Each number is 500 + 40 x the weight over its row's rms, rounded and kept within 0 to 999. Layers, rows and columns count from 0. Numbers have three digits each. The size before them is the row's rms in percent of the matrix's.

# o: layer 7 attention output (transposed), 256x256, rms 0.0485, rows 117-127,245-255, columns 0-63
# v: layer 7 attention value, 128x256, rms 0.0486, rows 118-127, columns 0-63
# up: layer 7 MLP up, 1024x256, rms 0.0817, rows 0-3, columns 0-63
# down: layer 7 MLP down (transposed), 1024x256, rms 0.0725, rows 0-3, columns 0-63
o117 107:533480515569503495461504461510477493458524508560475568510583503552454479552480436486512473517523548474527544445450584443533471510496507435528552545498449436477614476480457475470502458525502520
o245 114:461432448530488497564410471539473530525520524493505464462493486531546464504457436493547446471471494471495530553460552450467505525500503448531560473510429521517479472500548552531537528594525426
v118 102:537459554371495542470520472525510443480524455493450481507542490532454545522386469503546523506461531542452594449553505466555486504516500483525497531548466515502572532466474574490496536532522456
o118 097:474492492473540522503484506475495556527530489462420464499496496542521504474469515451502542469460489474531423494546534515437586531493529564454439485491575523532475518537570505482470520507468441
o246 119:463522503513494541529536499462538547527429512473467450456527514438547399467537518459476504521494504425517437525522483576536572534554451543467442467516559531466410503563490486544509437404441530
v119 097:489489512476444516453484518477477539511561458506500460500501492507544520462458527504452464541533461495522424527528531525502504436426538547507479421450396544495472515442513443463535491453492493
o119 091:438496474461505510507477563481604475481494541561520496532461512496449473483494490524443496511536574528516517512488487492467572487512475487513481520532524594541449564569561524511492439483465507
o247 104:535567497510470500496509411470471527377515453485497558518457483457548475539511546477541468492619478485487539387468554465541371501490504449517489544510608480560482505445477440536459549525529521
v120 104:478547499490442445414541484422487458487470469498514560499477545562488514496558529493426490405517508503527427472508483503468464538449559472432468519544556495495490471537508531544500497613519536
o120 124:558510472461511578476538567518513491494470467506516488460509498452527464546501492483526472542511527480488441508498423529514471527526561517492525477497405526487460473396505410497396516452496488
o248 093:492488505543475549487529520511530497532474453491503471507506487523561588499449530504451504510513494475506451520495467588507513536507509494490437455463524474436510461513469482532472523409472482
v121 106:445558487492529433458616449525583443488478541481518503565517456504477577517487522427457500537501556495469610480417470462507487493588582453533428481486536466500482463535544498462499554511436438
o121 103:500513480467516471465491472518486547448472506587557538453494486496561515503569499501445459482532555557586480480502478477496470414505510442543463502467508446515470437458447501480478494438527397
o249 096:524495446546528493482494515452516502461454466469466494486461503576487475495506488474574502489476500510444444476593505497498557553484456532481571548549518547540447517461500469573526519483540549
v122 102:449467537502453500455594454536461471454531521485462458421474486512474527530512469513488516570516432515528405472524518523547496519562515518488505428459523512455501495463449470484504572536454502
o122 096:667473466537489516420534513543535510515436493392491563504453486452486554482511489573556540495449527517439543527555559433449501490559505496544443568552525529545503508528506483529422417547487499
o250 102:463530555503449509500485459479542507459485490504492550543487493492510422461541540487529385488563535533470522484476454531462517518486507426493536561451542534517451472509556500506565517484566475
v123 099:479524493503522490589479528516521528488497502471579533533485475508519528487418529467473498564516513541509564478579517523485505466455489484454477488447474506505521492468503582512475541485482482
o123 103:454518490505483426499515498523525475508546503468462446490428469490485569408570536509444481442477441487513465484446583577526552470514525495421480408484580536519501483527539536554445529501503434
o251 093:494430501536488469503544543488475570545529510467548495492418483386475457521482405554458495546487476445522494520542632513514466546547442490478483522553528595465536509511501425524523447521554535
v124 102:520555504427519446523521431482478523472493519567477496486525522557466489455504517522475501497482526490456553445474477481516494487492415531492512556495460458452488514430482458462449554509540451
o124 094:465498572469519537469444512446431552481454495506483517524475425516563588468520448432486501525444515489521432477546520485481559494510465463475483520460501557499599497537452541392473550480484473
o252 109:527470466560466482471553532542498470516544525512566435507537508466522404551448427527492469561502501444551499532503468503487433494485562484502534530509511554524420505503479567536534451559397516
v125 102:529460528611549499481511477497495423534488516555531457461488551484517494551551541476550443558612463491552538512434499475512466474477508466504450488448486478459554527514491516556436489492535504
o125 102:529556464524496453446481464479462507493484525580505602542497514575461488462476455506564536576482549506514533447481518522500480550436442469559584521559430439485555583497460435441531487562458507
o253 098:444452491495497544505502427501482558484540508501502531509464485512558506447474570496632519446560486471449539403518499430481476489534486513571534474436509475519524453556483428487526465543503492
v126 107:439495479509513477553426478550498383447526525507496495504454492475426569523483511548477525414498544480536561476638552444516512475511539490477411495492380501539526480517437535497479462538516526
o126 107:411586455399464489484477493463491546510463450462486559504539567518527468498472529489539504466486468579505461545426408440440447486472530513499494488555498456523482521451484467447566535492512480
o254 103:445486440575452451451542521554503492581474499529545508500488472507531512482442506491551498525492454499514490478458539433552511445488498552516548515615496540488493526517440448482571483489429490
v127 099:566520481481444515584565510508516573552473512467490537536528462543455481473535479561503509419508526516441563476492498449509527398528581524508541530499628552581462560527511511484499451486525525
o127 105:435578461520506432452463501552461545464530438451502493506505573476497473553472509497573472527553504481555416443506487523515436492433536437470516481493476523488490480450580515534572501542517500
o255 099:495463493521520473474482483486569442505440527535446524574501454526529505474432598400528520488463547466524435467542462503506559560496484493545402529591485531504492453488501425462466477505439485
up0 100:522523532411449475481515504489510480524475556462412542549504462453484519443477509464503531499502555482457578567520510609470535507478509505505517470456510483442529538476529545485501548482502421
down0 100:438524527476531460415482475471545478462554517494510500474527448435523554529531484483465505415487527524562532499444481466477471557497530454441479458386509538519551533538449510499488465571440452
up1 100:509587539498481483471519501543574471527460517524518461510486480528445444575470468470573413466442481498479514503495482520514521487493483416576567433515518475543462545481434510537462529466524494
down1 092:507521475499457442443447505440592524551594475551527479501530545510473556456465468520479524566501573545481466455492509519457465462485510515477507514511535514438553457545462489459539442535489485
up2 094:466526525508479560554465494476475548521461477423424564556463471504517557509449496517564495552549569457484508522405568522479428515472444536510468511565520573538513526477525533464491431431448470
down2 093:517433471470512418499578505497468500530491479506551493515545466500464466510515503524529479462455495416460514534492495501541444477516486516460486496425452497407502474501493523515504491539456552
up3 109:507466493496500445456493456531455453494419462576520540482553410482510526480482456444475434595497493462507566545463438535477538466454557487528463427523509440490515503451460506535503473576433503
down3 124:479579470428496541457505485548465462442491490531451565484449485524467469460491506438458487422501482477483491493591463517498527530530516486585482480472444499544491488424518415537491503519526494